Weights of a small GPT-style language model, trained from scratch on English Wikipedia.
Size: 16 layers, width 160, 5 heads of 32, MLP 448 SwiGLU, vocabulary 3850, 6.25M parameters.
Each number is 128 + 24 x the weight over its row's rms, rounded and kept within 0 to 255. Layers, rows and columns count from 0. Numbers have three digits each. The size before them is the row's rms in percent of the matrix's.

# v: layer 2 attention value, 160x160, rms 0.248, rows 123-159, columns 80-159
# o: layer 2 attention output (transposed), 160x160, rms 8.26, rows 123-159, columns 80-159
# q: layer 2 attention query, 160x160, rms 0.239, rows 128-159, columns 80-159
# k: layer 2 attention key, 160x160, rms 0.229, rows 128-159, columns 80-159
# gate: layer 2 MLP gate, 448x160, rms 0.345, rows 0-8, columns 80-159
# up: layer 2 MLP up, 448x160, rms 0.368, rows 0-7, columns 80-159
# down: layer 2 MLP down (transposed), 448x160, rms 0.156, rows 0-7, columns 80-159
v123 097:121118150134101133145175137107133143129152116112188132118077146128094132121138147129122132137120129148094115101115116131100108102127127122155137144164137122132097182119142085102155105090156107149089109127124104156134116125156104159088138082
o123 101:145134115119106127133136147153128153162143091132117111140165129178171125115127119158140138093151122115170118188130134112114161123090113143173182121143118133105123153109119121140146084098116170108141161142116120097119157081134115136162136156
v124 092:124104130133154102140108119138147164125106175185131119135091100143139156147137128153128147124135105097121122108143162113093172124164148119151138116168127102129154134188160130118160155105150135144121129122136145150133096099133144164133180116
o124 097:122116142152142104138145137120131088113145122078109140103119161135143140144102166118109130143129116166123168141116108144161078114092143145115166134120117162132105151123110142156139132160135153137175120115154137069131170162123072111121100126
v125 101:091125096090156119098103138115118094108148093123147121162129136103130128107141129136159128136131111148136094134139142125150119099075076093143112122119103097121128117135146134140133176127076144087152133173118135153153124122171129142135134118
o125 098:122163089127147067111122152130129126111113131159064130138100074106098123134131103145129129127139127118116131099122127104135130213141146154124178149165183126130165142113118178110118108145139122121108110147149113100123153139143109122130104110
v126 104:109148082132115142138094143121109165142157118099077104160186121110130136130122130091130111101140116162171154142125130156125089109111140147106091072134098110160143119100142150154055125125117122167116141114120152158127065094133136136116142127
o126 103:124134145130123106141152122119130110114077107146167158098166087121144127126155148133148126132085151125089153146129142142102122149089128098148074128143141131144119127167148126111168130138122147108134162180112168107160115091095108095131112147
v127 104:078136106152171115102121162135132130107124118157151098151126100111132096112128111169120132095164108111127092125082147092134178139111110139126167139143088172142136149123116107146100088172105117099150117084132075151096135137101122113149096129
o127 114:144135142127174118157158098105157134158109126095151127138114153116083148153136094152153109122137134100154151092122144115183116128184118098136137129112174134153134121119138087117167139131154125164137139155124108133130124141123142090082160153
q128 102:141137141121153133143137117111117151131162108107159161127067148101161149113113144118140094143107114160125106111101105153141130109128078128095104137119146119113134117132151168161122163166126114144133103135106091149107154113131136122139185176
k128 108:103137140139111136133163149112149091153148098131102091118125161102121144136123136143072119121150102153176176114118185116142097143115156129124117122178153146156121109170166137166139218104129151124062103113142140109128149140102103166131143176
q129 106:145114115144127086095144142131133134153138101168134131141126128143137129143139145179099133160116106133117121127178093134163149128137167149142134158102109140184178115118146100131127100111119111113124083113119114139129118132178108127109133162
k129 102:137146112144079130124132157168149200183086132117147120086133143136153133111097110145098115118136140148114091097137135120118128132146125119139148128086128103127109108090117104119134109145097129075139139115170121133109106091136092091143137108
q130 103:155128106178124107134177142117125131141133123077108119122131123146105152113102125138183113146137098092137162099112112103136175143139101154143129159119132122182164091111075150125172107117129191141127134144137133131135125098144156115134125109
k130 102:129137144125120157133073157103091139098141136126112094123123151130137109137092113135126129129187134109144159087133115135132163074139117150152138146104111148128157125130155114135082120125178150137104135085126116115134152099143172110135106128
q131 098:102094128139136145172113112138103128177138139122142130097071155115135133139152130134155141144115129120150121130151078141109120129100090131104109133170143204115088117098119141101131141113135161146123140138124143144095117109150156116149095130
k131 096:180126110118168071160153132140108124101124121110141157113099129136156150129111138097103139106123096127137100104125151105120127087081099117105109117134088097102100160172160140120089109111109141188120085133132123113131123117148167149130140155
q132 105:140093130123130143150164166115132131158063109165125108142101138126172148099145104101127179147145116124154182087094117162105122110174092141167128119151131125144115140106098103091138155126113144150138169109150137105070121132103144147156126109
k132 118:120168104090114106138115125105148136153145147120147110117086149180088100138161107119152137120104062107130105130125129120121145141102099169144064133128130081115125119127140131135130132109118131123111116145081104098149163115159155160132156146
q133 112:147113118156103128133165138121123137150139155083108151146130135140116099128151126132106119118129101115110157143124102143104169152142114140114112183142093118114111135163145111112161160162134165102097126103127135130117098131134114089094114106
k133 110:107130113068145132120105146142129131151119121103107133129141127171160135140116147121098097124100138156198129129111127109117164123157120105165106152120104131115138133155113095124110129090133110078115148154149130167136093149161132074117110130
q134 105:115099144122103132137141103125164129106111129147134069108124132111127100141137097115154105128162129146122085141145122164122093134163125106150158114132121090116100125123121112117099116131141107116156104152147144121101148127128130055119086092
k134 105:116125097114104152156149163120144099117095146151125119147123148122124150097123122092097151117129090079092126149120126081125116128109133096092107145070155161126161132131092151162122097148152134105136118114133116117174139126098107110097109150
q135 114:101135096107143162106112077131137114121139144170138122144149160132117111149114105125106120103120143147106135141104145174119140116100118138142128084173158114129094133117134156082135153136160124124096123134118088105080144119140112077082107143
k135 109:110124158128117124085172144128152076123147141165146156184137132109163103137115148109105103120071165131136128150118108148156099108113128150073108101134153161079103124160117155126129088108138120155127099138137164136159162148125160164148095161
q136 083:092116190128123111105079164171148108155140161121117161152072096129173101147139120156136167124131123146137117143128164097136131118113110096130146111142137128118132134117104117161179100075136139141133113113148125113121097130092100128113177158
k136 087:119111173104098088143101130099114119152140100131166063113087140126127142160172068131171109152118135099123124097128112157110132158157142123129132098096093154146117131136109118115162164094115083132113141118148116102119130089150156104101132138
q137 107:179108151133138137152133131144139118164132155117072077133153130114114119120127120127141152153146129116138143121121115173153080107137091119135151152145138133123142125074100127161150136126168146118125170125138152130109127129165127148136070082
k137 107:127104092101122142120167073136132115152145104126122097140105102066127132154111136104157098130176095102120140107100095100128127132100117123126132154131139131091134151124129080125123145156191118120088095094117137127137142116127137110121113120
q138 090:137079153124112140149117154097098127121127123091149123098131126147089122158109130103128116162132157102135121130139107117123150079112118146122089125125133114144133123128142085121140102114129117128141146156174165096080142128186124146146125122
k138 088:172126110112124123119097149146116129108153144109181125158101163135156133130108106117126124133110150124138119077128110114088137125100124135167153107124089185120117137190059129115092133128104148161115149097122110145125163145095065112134106127
q139 100:081145093062121139124090129148133119136116092135101126077112154126151113117120151130134151135102160159150144135126118129159157148109171208084122184101134117153120131130136126084103145160138101139128144098146105079158109139115143165139118181
k139 098:134150165113150113090133098129117135158092106130100131122117118111146124147113161118156149094091164137145096126113110056159119130128146159093150120176145150138119119146161085166144111169101155128129076148132130154110135114092119150178101155
q140 110:101162108131136153134090098133113154123155110152130101093112178133083114134149166117113125144115112180135127101136122152120138096146104207111141144154143146134124130138165125178138129106133165095139129168120100182118139142149132057115136149
k140 110:099117082140159139123155122135123130135099116102131132124140090105134149068110158122119108077146101138174164144132127109093132147112180114102149149108167142140149130169092145108122101103126159104144121124099171117118128144123114157166130103
q141 089:096116177132139122116172112137122135141159165143143158123136123134078133109131136135155132128149138111145095131142089129130140096094145113144153140134137150128135120149117141137132152087118132123192096131129104112098107077161091099121129148
k141 090:142108154130109104142126123144161138119146120140091133122075166096127142144131102131160131165160124146162091107177128140138171135144087102114151151074099110158121128150112179112147091127140107108121149141103082100124130146088121123127110110
q142 090:122163129160125146108081127103128090126106124106172145118144164155147109099161100116112146132096165138125153120125107104070166115095100133158101106141143125138145134119107057126089085113129133130121118190183111092145119140148130142131104119
k142 094:172115090113099128118070086140133138128124177105145152176109162122121090146133120127144106122162130114158100107157116118100104109119112124118136127125129175142141113163137177152143135123112129145147146087133165119145152181161100119114150070
q143 095:121077169131134100123122143116082129169139092106131120125125158066146136122130124122077121161134140148121113151135131146146091077138125108133108134165148130122109131136114105163153125092139138081153147139148126097091139105138168095154155138
k143 097:115103126140090158084079156124073138137109124129137098127126108159143123119128094136136153138133144146129126116142161125098153104105157147134108144111118131113132149143110126113111155121101109108112127124152126131150140128154115111055165151
q144 091:120159114138127089150095149178140173135117112134171143101146111114109136123083173160138090105094144140168137133129113148154128145168172177121130151124101121122103107115153141101094130151150090155143134104152152173177119162079102134118127159
k144 093:137151152139148087117097119094135076141071112096161121122133126122157116106116149152086177150093102125138166165098088151111101126122148125118099105127157103148120130147180057161118141144072142168163078098145123158105125157163087122145134151
q145 093:110136100102147133102148110165153150094106118148166179156140127133118122111110152101132169126119110121119106143113135138174137136074105142108104171098089095117116114156105127102110134126108134121098093101087135117151106172099108164131160141
k145 110:140128160181092094121171111130155106142157121132099118161153147119112146151123161146145122168065145170141119123114164142131119149144121149129103103136123096160075112140140108111131143131125116104114091145139115106119104141133114124166126078
q146 112:085133099128092106151081131115117089133139109138160106100157075161121121108158105150105163169125121119134095163120105175123121079190167146139107149127152127096121123130106100136150091125144142140103104123131099100119103142126082152107135123
k146 098:111131107113116140117147137109113155171083184114141174110120137167061137093123137119150146135134149151102131124163094120111124104124132136132091101109139182126149121098099067116111093113149103106093131112132168155165148108142121142128102147
q147 091:119096112098159123134167134106084135130112141131136144140154090106124128145136154149153141167132127100174113129155081146116113152141117112099098123122092119120108139142141206128195117122138153091142154113135165131142105123151106116137165154
k147 099:129120136144136082096139154166087137143126122098095151159103128126133176139108142156123132134103093112129120120133129146130130086151144180148114128125103155134094150085101088134088153134124134137110115126111105136106148102166095096118120126
q148 090:127133138113133138168130135109119100105142127116089127120132145120181142108115141113039133142143115134075091181101107149105111116146167185143110156135143123128136146098120160134145140156158115134093110114135120161128119121093140137117152134
k148 100:090158165156150121095129096133146122142140117133148147114134166123155144134152161160096089096116143129154138131134124128153152123144131083121140165151128113059105078124128126106149144121105114133141118107131092148111128113127168102098146182
q149 111:139135116097148150145125108129176105116101111141129124155132120169090147103141104106153150139097134135112133139146127128171143160088098145094132131101159115133120130078116092117133084100122127124143133144147135098185118140141162175128092089
k149 106:120121117155122111128174161113126162099124155129091121127105140120064121129113149152174123104135136138096120136097098141154107163107118158110146127147157129168157135141147131108147093166141132136089097122129118116138128131090161121107149128
q150 106:164110149137145158155102119121114136164084155164107159118087143102165122142107127116112153123135149147194115094108121127140121127137148157168120149147112122132164138127144122117128152087119097153157135124167123144136126120125115149123096126
k150 109:087142112090123070163125108138181126124147145125120094123132153098133113137144148119144077157138107091162116169119150084112117122145148109134146129138107104140061114142111155154107131148131140137195126147070121138132129119145142142140126098
q151 111:140150091172117100127139129082107134111117086092151139099120144113102075184139144118130166150135120137168112088138140108124104120152132156098120076172173097171102101137148159122142117099129130166104094129113118118159136146120167067128168180
k151 094:111166114122095134105127166140117132134141126107125137069132075157126161100135157084096158136154132113141124136118175093123092109076165130153153095108162122109118150112103132115083116103141120138125156169108195128117133117130088132174104161
q152 081:145133118124102148126114158110109154106116141138103144080134159124151149176148101123142083124140160179152137096116091144139108135125122117120148106116129120106165161132102098130114118173123149124163111128178124076126138131137147146125134113
k152 094:091076091126104108150098104109152129138135148153121155141143159108083142113124116108193135137161126108111101160144148101122119127154150069118166137113128150130160143104143137173124142133140134136108135132147142138106114097115111094120123134
q153 088:128164129182094137098111144138088115118111117125105094155104094134120076138154125155166086177142151139136151104129139104154154143150119141090086129123100121125163128113154122108159105131130113131110174124119171149141120131135188120133116155
k153 086:131130080092162179118121176161124127154137111128177127147156098106146141112092120160106134106157154109147162124124115139106118146088121176127169121165149102158096148149133115138137175109156097135146132126134107126101112119175119127130126171
q154 098:122124110141135138104156135108141143119134151105129101128096137123156128127127149106143101125123079127100145142131113092100148131156090130109123099129150101129088143140152128141104134120133152128097158121180077114101157113124137103106118160
k154 108:146155124121163124140110208112120154165094156126146149121130109177136152103131119100096121111109118141113159125121143148152132136125127151132112139126154153111133150146132106119167165118104140118065144128123111114131159151129102131115099153
q155 097:114157128131124139147128148124153135109093096142157145066137147122127120159130151146133189136121127105132127136103113165111124184135110144137125079144111121113111106179146142167159141156129099148111118147145139124136131155109097083133079143
k155 093:123165145124136152129124135130152163137095133139145138113131122143152160136105116097130131122134122086142173174100070086090108166070111160106127154157158129143132110089138124142088149164129107141115101115088122094137137102139098101153127115
q156 078:105133156113117130117110085148089117136106124117129091140122124115087178142155100100119177129106080155071118104116123158137082141092089156136103126143172132120098112114123100130059124101161130161115149154132119072124142120144117157101122172
k156 077:123134090152091118119138124136141107122150153135108133151136159120124179149147119113117118141136097104124081106122132144092087138116102110107134089160107102091142104103097190140121119085172076126082151094168118118144156145113102157125146120
q157 084:093149117130114126123124072124119137135138173105118136155115110115147090089125094084127164105145147098117115124104165117093091086104134118173138080111139104129098130110095129135143114111122174111124161176089145137175128131158151154132156066
k157 087:145077116143131166137176106113127109110159102103132116144127108114118109116153129120146087103154164131150072128134123159165138157174117128115086154109120114099152135109119153101164126074125097097110131113177143140109108158135132161112085097
q158 125:118138121124131124103134118091157127155139076108169135174163101130127137146104114111108128129118170128149118127121135169097152120171147177129138103126119125087102114080133110123159148144099088117131091127128114129149108160130131132150119097
k158 106:133089147114104128123139150071159156123175168086113107103137136079149089169153159176129101109113118134179131134122117162146182152117142115148131134151147095110129088172121141121167128180160105135128124117124142163112084148163153141169128135
q159 104:119099110096162147128096132131100121153135159103085106130141112122118121128128100136093107142114148094154064133125107126111107118117143130116121119106105165128135113134162133084117116171163120125134113132129144150149111089170112123116118077
k159 105:127107084074143130152168122160081094110075168129113156113130124056157132111140134091143103137119127103130164157125146140144108114143122087135149104118088144158091171097061122129113115127154135145106133141133112152131118110112150128147082143
v128 091:130109157162124164140115124109153060128143153113129109146095115131116110092147134110113133091123108129101120093116150148116115105105086132129162105069170131122121124117109112122128156129147150101166136146131141083075118133135078137117189105
o128 106:109135133127155139131137138179131131074123096117108130105098084156159146131126110179164101164162161135114111136125097116120146169120139163105129163119154144145147150143134168113137149127106114135138138157145100156163131160120176106141120145
v129 107:139144099137147148152104119149101108155148098159102161145106113138132142103141102112154170112147191117134122164126146163069125094099147188135104102131133087132119102119115110085117149149142091165135118147086145115116119139147151110104126129
o129 084:081134152109150105116137125128133066142154084097138095146123111162138130126157142117103171147127081193133127115097114106174132097156095134073142099133097137136107129064126141102148158117091159109103152139122113115157118119099110178164160168
v130 117:106120166144178126119135103130109109138155116169137132188132100139122121124124129137139125136149129126150095128086147171133104095122108143109120090129107116148100100162117126146101148119144094115116117119143116123109098119101142126101127089
o130 095:142125126137112119153110147111141171101162089098150115096143125132099082128125132099130109103132138108113109127134139100111131169105117123063087126098131126101123120080125113131121138166174142189139114142111148109141135163178137175128125135
v131 100:143123141092133101120165105134156111143124160118083146144118164130104109137138130145097131124146147172157110100135127090107117137120135121122151094135091132139098129178133167156132130105099148108112118144132127171137120115131106124126165096
o131 094:108165154161132147146143144127150125170116123150143125151107135112150121160133095114147089130115122124110138128109132153126137113142139115138089140113149091094117108090132084075131128121093127133113134101119110109184116167151155132122108134
v132 100:129142187104176090114130145093131127123116130143131116100101149102106087162148150176116111117106136145184145122130132153130122150123094110120128105158102156131107101148184106151120137117135159121150117132128166102097152091104133149127165131
o132 113:096159116119128134146148108121129130107087131107115174174137162111150111106150123124160118134148108165074147147127145113136121145143143129064110157161134103098140096126087125149148141128118096084173104174136100089133140129167104118140146099
v133 098:116123097138113114110143148153156149170100102133187152136138101114121139120162117172113138127116143097146120133149113111116130104146164127166095185158119146161142084110108125129172091122156152121147094142137128147157119139167121133111108136
o133 101:132111164147122104140096134161113110094149132197082102125079160131123119125086107119098149179128146098137138112165165098150116128139084160137160110100159121124107099142142120145115140080106103152136153121135137130108177140103118112157129154
v134 088:098159107103139124122104111120129118094139163094142169137122095117161119113141149080100141090121071114148144129120161157077145141116156167153140099135149185121117133155112140116168153123184141107143161149123142100103153138111103131113171165
o134 113:115097068134108165121145126118155092150143141113125107137153121134116121139129075154122127135146138144119154146107107159166128173126123120126124143111125075145131128105117141104107156153130137125116073120134072147142107124128119090167168097
v135 097:131129110094147163155122088133104111106144146124113095127129092096106129112119164065173177107138144126122163178054131151122160137106103174102148104116159102093125128134120140088109140142162137121180114101111137095097109115129145172130121113
o135 095:121124165132157119123154112108136120165143150163130155123151142153117144144154130146123092179132115186119103132101139161138098120120137116165092086163115142151129141111091131162149139083142094099105131129101114125124133149121125101117155103
v136 088:164126156089142113094164135145093093167152091131156115148109137117133152150120106182121132145149113103139096107107151103116134130142154125142139129128082136106126080097113144114120123138158088153141107174152131113125111121156150079081097108
o136 100:130100156162129124125093126091169126110119165070137139121130141123151119118109115139128088107133136138093116135160133160152129131115118149089124142145161118137129158156119131132107131088118098124184140100181143136153085121140103148119115139
v137 102:119119124126140138159155090125143141121136146074130144119138131076143122090101119092155165136125121145117140142093147178136091119080082153137147131104126180183139143129120101169137134176179116102113085085115143130122101094141110163083083115
o137 088:117132082140141164131125151143109082141118148149109126162108104154129140138111136160127102122127158149135128151143152114147090103119157081098136140091151100142135122120139167111141089113127117141099140136130097115113123134070108107084163121
v138 089:123123118111135077114183128157123144149113113116173136131098202118109134137120112145105113154119133098171113132126157112180121154112105133136138135090116129149136117101136113154148118131121140124137103087143152075147130110124109090102110124
o138 096:159137139135127140132099173144122082105171125164089131078171092136161113099134141081112127131125149153124166120152147107093099122161154094084091181151115158148090143134140127141102135106122137154115124135141124133129146113121107126111140108
v139 093:132158139149085145109110135110073113153121120099083078123081156156116156174144147088157100160134105125129112124131125140099143127098125119146135151111178127109126127105123131076152113113135122123133132152079141157176128190153122115158171148
o139 108:147097139094136113091155127133129108091121137114128142108139094111127161097106119191145113097175099092139106136156121137138143128142143124075134103123098088154123162156123120159128132130100088106129145066135124127112134131145113125110095073
v140 094:122076122105129132125182147133087131072123102137089122147121131127149165175125110145110123155120158137123127080143102140125141147134141108126138126204119167129150116125131120109139136120142091107092084121125074114128119144094178162134088125
o140 111:127147083137125117108085105107112153143122104140150122059191171129119099158165160094121125141138119183113131124093114141131106120096137165162130127128105148141098161122135166142135143131140123150141137116169158129106134078125133129135120145
v141 098:143102163138137079099130151113102098097138111086144129110106145135123167124111113108147077099089129158135115093109093118144162131084141131126132158106085141148129087097111114137136133123142116182108116173128132159108139128123137131158131168
o141 097:086150094152137149125097097108131133140061143107147164117108092121138078110130118152085146088109127121181091137128133117123097137186129120152155095157149149161118101120145134114129157138155118143131102145126102111125125146141083151109115130
v142 096:134114137137110120143108155118131127138141151169144136143129202138101137115143102122090113159133170131168092140157073114153092096146136160139138148166153130123166124101147138105137136163163105111094084170119083098120111142099107120139148135
o142 102:122129114150110112144132104128177108169162113124112122054113093118167106142138114124146113122137139113140135101141126186134117098132121119138114141098120110116115089110139136162117130109099145139112148107127131154141133142105130148109167166
v143 102:123123100102125138154124123143078110102063183125136152135134165141137127095096096120147110153125133129092150127160138134117120127131087137177142131135146156126109142105145124106167116122167158112163129134098135106129114102131124141153142163
o143 100:126107104118137112140164121106131126164182142137115135164110138102133110169156104132104159123154151136170093122078120138149134150131148059144155164126117116136157073132100155147129158157121113173078104159072132156143098144106149162104153113
v144 094:094125138092127123185118181085084102121129123165140148096110154110122090120136134118113120160126135142130193106166106123095139073123140102119148206123128147095126083142141081133166107146105105107083105138100138140104098160164106123105156169
o144 099:141110142147190129122133134144128129131112081115127156125171141109161119144094094154146109110101116135158144133133069141139099144178093097145116088125133156126100120087096118140165168138144121126105100126134155094138164140138152127162066090
v145 100:164114141128114125157118154146125169138162139137120157127147134150159114124129148161121134113113111151163090144113134170120126126119168149143143116135089116103108174139140153131110095087126099162086134143119093184106156138153175132105130103
o145 092:102148073174141168117148068089122131111063139133113151175110117121095148146130098138104133138112139103144088176124120104145117115126094182105068149121174118149150136150146147091106118129121123144111134073130120101154118131140115122137122145
v146 108:153165106107133135108109143118121115117096178148108127115122121136104118129117163097099135127106127126148149113114108121118154122125113148094156103115136130142138104128151124120132144125097145116175134112091193126085150150126085124149087144
o146 094:102116152175102108138156127126144126116128132124143124152116114139104139123139116128148103124078112141117164113105166136115134125114108065158114151126137141114157144105166148102121109148129148128133110137127118123158095127182118115141126111
v147 091:135126146073113143164139110111141125114144111126124099102119093141097095149103151093114159182072123148138150151103086146116085112118125168117129137118154149133173111132111116073140173128157134145142105125108116104142140135122141156140163110
o147 087:123097131112159126116124115150081139174099140171125135116193161137153127152163159115127152104161153099091143154140101126126174127114122116144134155131136138103109144120159137152115157126110095098107125147171143172130110104136129100141072118
v148 110:126133149143128160141117112170155111115151150115148118138104140146105133132114079134137166124107077096113154147109165138142126110158127142060169104132119129153086112163151133106105100092072137128150138064127096119130115079161149095105130089
o148 103:117130134137176144136076126119136099119123146146115166127131109117123168148148169108092139139110173191129148102150129141135130113133157117112160129138094125117159136134141143100087110132161125158137138182144156126150149172152132137087123127
v149 103:109154082152111097110168164118153111125095111112127149156079137073165120099123117123095054130125121120122122086129123112145095143150102104151163130128149117163155180099132117136100085120152138101166099102130104056162118164082097160130123102
o149 108:129116145078112138144078062113122126170114146139105125085171140181131162149139106135135136135150134148132119137103115158097124122110161106141061156116117089124142113117105150134121125149128149137117130206129174179086155111146151090117099079
v150 095:121119149131127110137136120147136119080140113062120094167107106119096114135142119121094103128116103120148090149190143144157115146141096086134162139122178175146110106145139117116105108088081162107143094118167150126140126133122131124107110139
o150 103:166150140149136101139141140146098120134144134139128129100144136108110168122127112169110103117128135099079174110118100076136157140090183151103140169092121085152123113122106098135124125152144090120107133109084095111159147121132130165138149093
v151 102:141123127082118160215147111119105142125099119104162150144172136100153087123139110098124159118128102148139132148129116133137117153148119135122139150123136165114091124175100103152085152179130149152142144147133174124112111118108155123101075110
o151 102:164132130165161108108087119144126148124123124122119150173072128140162124113158114130159120095106140144153091051158122116128153142146098107171125129119144113138119124168108136111178147089137155098132145104105131095163116125119095119154146143
v152 102:098071134127121144105173091133143144139060174097135129098121118105100109156131147096097150151107114109079133124092118086136133127116099121162160094098120107145131108129157113121114111136131143076163169083122108113113145129133141142113075108
o152 101:106106111111157166168104155115133090100128127183130114142135112152183157150135101168102083143107121114159129118116155130118166165089122156137106137157144134124117133157120181137128154076128160114088111158175174081118090101113137092130158136
v153 096:169171162129141112124167144119101091114149110120115121152130146110133134110131122118145147131122127162092139060123135134166125153107114135108121108135136171116160159102109131120156092148131041094113076124156113122127133102065154129145084079
o153 101:091122112171139154099129111150153134113129087136134132172111156133110114122089149177137124134151142135124141119124142194136065094144124137100144129120129091138119118168163153135124140111110153137154134163102190111102116082128079123121129161
v154 093:103192141146113149110082154159142085148131138116128100169090133108123125081142150117154126093144110146072146116115108147118100094110141161101153111086159154105133084141129148138148133106141131091179094122101158131126108101111136156130079094
o154 089:117094161121060111129138087150132116122161135106095142109135078090102137117123139164156047118147120091173112172109118120135121142104122143147118162081139122159157128131116090126125131094110077150135130103138109121127154154131146094102118114
v155 106:113102179107103146128165100076116120139167102119119089140162129143104139112151116168137131161151112133095101102145145149115147132131120101149143113151143130073124150110108134093092120109109113155105109122140084141159134168156136155157143139
o155 106:160155123140135115121131141151119104155075119154193102116118133101141144091126099112124080119099164097182110145114143119122141136097148138080118115083112074141127129172170131166174166148154122104119120123141125144144120113160100132123125137
v156 098:151074111134099139122107154091137152122115106131117090099107125130156137175134178102121129116113128116154155085119136133109175133119127092101113101102117121145105095142143116122110127118147099121112172126088145165126153164154097113108157098
o156 101:133143091129108111096153141095078128109121111135161124132135127119118100118153120136123106138141177121116150178169138085097155146152151152145138163150176158089125102159119094131161121108098117147141124082173147075133162114141144153144134143
v157 094:167120171111098178128161143094144139126129098164122158103142143143112124101182110154127129111124117176107099073121121191139143154155108111126159137152113089183117171151139115142101100129130153117098106147107149124124111110095124118097122086
o157 104:097113110132140085135090107127131101143109126134140128114079156112152144096101151197139114163184116127124149185131163119157103111125137106155124081130118164097114114124134140116188139121120081110125113116117086133132104137130104146126126137
v158 099:173112148110081114115119105151101107169135152140110132107130142166116169047104109175151117140132115080148138094155106116102110093105146099139132112117140145110095147148111136107131120135130169157110150115123096121117132131134112142160143147
o158 099:101122144090157174114119119172147135088165122083122156134091139159122095123102126132127111104131107148114121147120153121122141150168137108154181129120118138126146123109157145128135160166117118073116095111147139106164138124104091117125118150
v159 092:107153166119149155117139136160122172165133090105124141106138127172116155134145087151153147119139089147095132128104134108134118125147125133106158119116076161125161119129141172109105118127104125172086180123144138113117139142135124142088087153
o159 101:103121122143150128129075127102100132171177123145135125123128104084126114157098162169113156111141079119181145107146110129126109119140114170097105083135141147144124137116152126115171134139117110143155136089147136179143104144131136148142144122
gate0 104:109147160151117127138105127156143058121156133106136153138130130083182121117147139132133113130135113154161075148165132159150120139104124119151096141145085120083135140138132133082112131156138115124139121117152123177148110125145160153156092141
up0 103:115134129172156094121100104148124100132135138093147142110131129115167152156170103134134133111141123163138096132142130161165094132133139143138104145122112136104131161116132100051135121152156144129122127127145082165165109082134168115116142117
down0 088:120146106152144127116110110114092145144125154120148134147100136112132116123159110120119091153134100150119099061140115114162092144117091124173090108134091102137122110128111057150132146133109168122122116110133119138115121128156123136145107121
gate1 096:079176154134139138140118141154109085151129160112112098126127123118111131133087130109115122112112143153100152132109137075111130118062103090161116140122094143163128138178099118140084114125134104140155167099107123124109123090090132121094108083
up1 087:152088121137143150106134121126172151120117109114129148128138097123169102127104106141128143130122094095137133112161156144133099100166132132121124112140160105080104091055151101105144118151096141120128110144186121178141123125151148084174125148
down1 096:136110115171120116105133105133119136170162163160174152105110134132172117141146117121150138139153135138133124139186138142136137097104152136126095143161105121132113132155126152156066154141116110116153131066148145139141141147101118098124151140
gate2 103:099147120129126152087173121128117132113083099151123129106157140137105140141156082109133128123155104088148146119126153154144135113096143150146141150170123163118101092104118081138116133081139134112123116134077146154091154095108130130098111097
up2 098:164132142172128131127138117107105115148094139161119158060143070172147105121090127122151112132125153129110148133103166105105115139120147117135152106103133115100140120126157091131135134113093139135131129137080129111114116138151152146078111139
down2 096:117127140118140147148125089133117154131103104120135132176126096129127120093075128062111125102156158118124106169194178116117074117130160111178111111167117140186101107141142087141180142182102098115175131134124116103135130129142142169150143124
gate3 106:097125075144126119120112126140110139156149118116101145163154152099099141137086071097161095187107133149125143082203108151165145126091119134158109153137103142096119154163137119170081165100148147143110148097155125137137098148146134096108113094
up3 108:114166114147104143170115137164133093125122147128092118119183140119109158136067106125157106137126116137100153111186099131154113109116098128175114150135110165128131103137123144138088155102142112128105153084149114158125142157165113104098149080
down3 103:139088114164114173106105138128159109139126159098121117155166160126124140137114118112117128148142118161080128124130140133132165148088115114107117113121100118134134157145142121154148088135105134130120124163104162110110136143135118141144131091
gate4 110:136160120123115101116129130103125124131117146112143110108212126114180148170145108101160139123118111117160144169090092109146119152167139136111137158157121154068148092137120108110136174091137104096141113080132180126157125100135116097103109132
up4 108:150156099176093107111136106161095130186136116151165126142117099130117116116147095121097080168128117139104141145128115093131152121130163128089115168124086163089144150096117096138150167094152108129125081163106142112168124106103118100154145154
down4 107:142123143147118126143146136105136155162131126145185127111125142123147151112149125110098108143146137118070128172105146103102160161119143179075120163103062139144106142094124114119163117101129103140111139151111161101118140165098137112164161140
gate5 099:098193160124106121105134101112169141120114165121125135102088134155160107091145140142156129129145127135112080143145101116151104153151161129133090104125161098125128136153172149136105119105162141117107136091125123179137126114148132127100127140
up5 102:177130126173136098162071113109129147099188097125136125135100143105123094081118157153153166161119127136121133115163136154151129152166134130135113129122079122139110132181128153123117121144112108128138124155160130133098129098125142145127083156
down5 106:126100137130141163141118117140148079151127113110152124117124106141095128138127093143087119127063134072156161161124143072087124157117142163139151108113102128156153091132125139101122148115130121155136121152130154107097116122142112100127144105
gate6 105:094142150174082130121137107096155132141089134181096137136131122153129132107133096139122077139171151090137160132132094163138104133119090124126079110160141157120112109151086136153165130166135118153132103158119102112105132085112091108152094131
up6 098:126151119106158130092130139134150132116128164138185076189138129121097123140099134141131173155129076109089093139124160127134192118088147107097154154127121135139109140099143126146091175135124135130150130139114111118139116137135158158173085103
down6 106:134099133095169148130138118087193135146119140089128140104107156110128122165136128142152109166161100105145105154108157117162179104137145115121153124101130137114151134074134135088131114113130180140110116119108140108099123129124117125170119143
gate7 104:122127138118110114109127106133156139150127153181126162135128095115179144091148117160155079124110103114137110108097124107132145129085153153107127146100140121146161073065098139160166159140114127130156144110114115079119138090118107106110089134
up7 100:136118143126157109145130129115108135116126144178115141114158118115165152141125119128156080113139126115145140143109105078128124096112139131108115134107134139169139097100105142165163122086160126108160148119114132115110131079105094095134100134
down7 098:129078173153116138127081127119119110135120107155201138133143127102144123118153118131133146150162090136120113141152127110105082144096151134135132180165139095174111135109121159118160121154112099092214105121122115134087120106135127120107118114
gate8 096:160140160144141195112139154147126100144130121120097185131079125160120108113123141087125102120145129166128132118122140152072106051128143130142128134146112162141138095077088156121122165097119073098106111129112135155129095121109123141116140150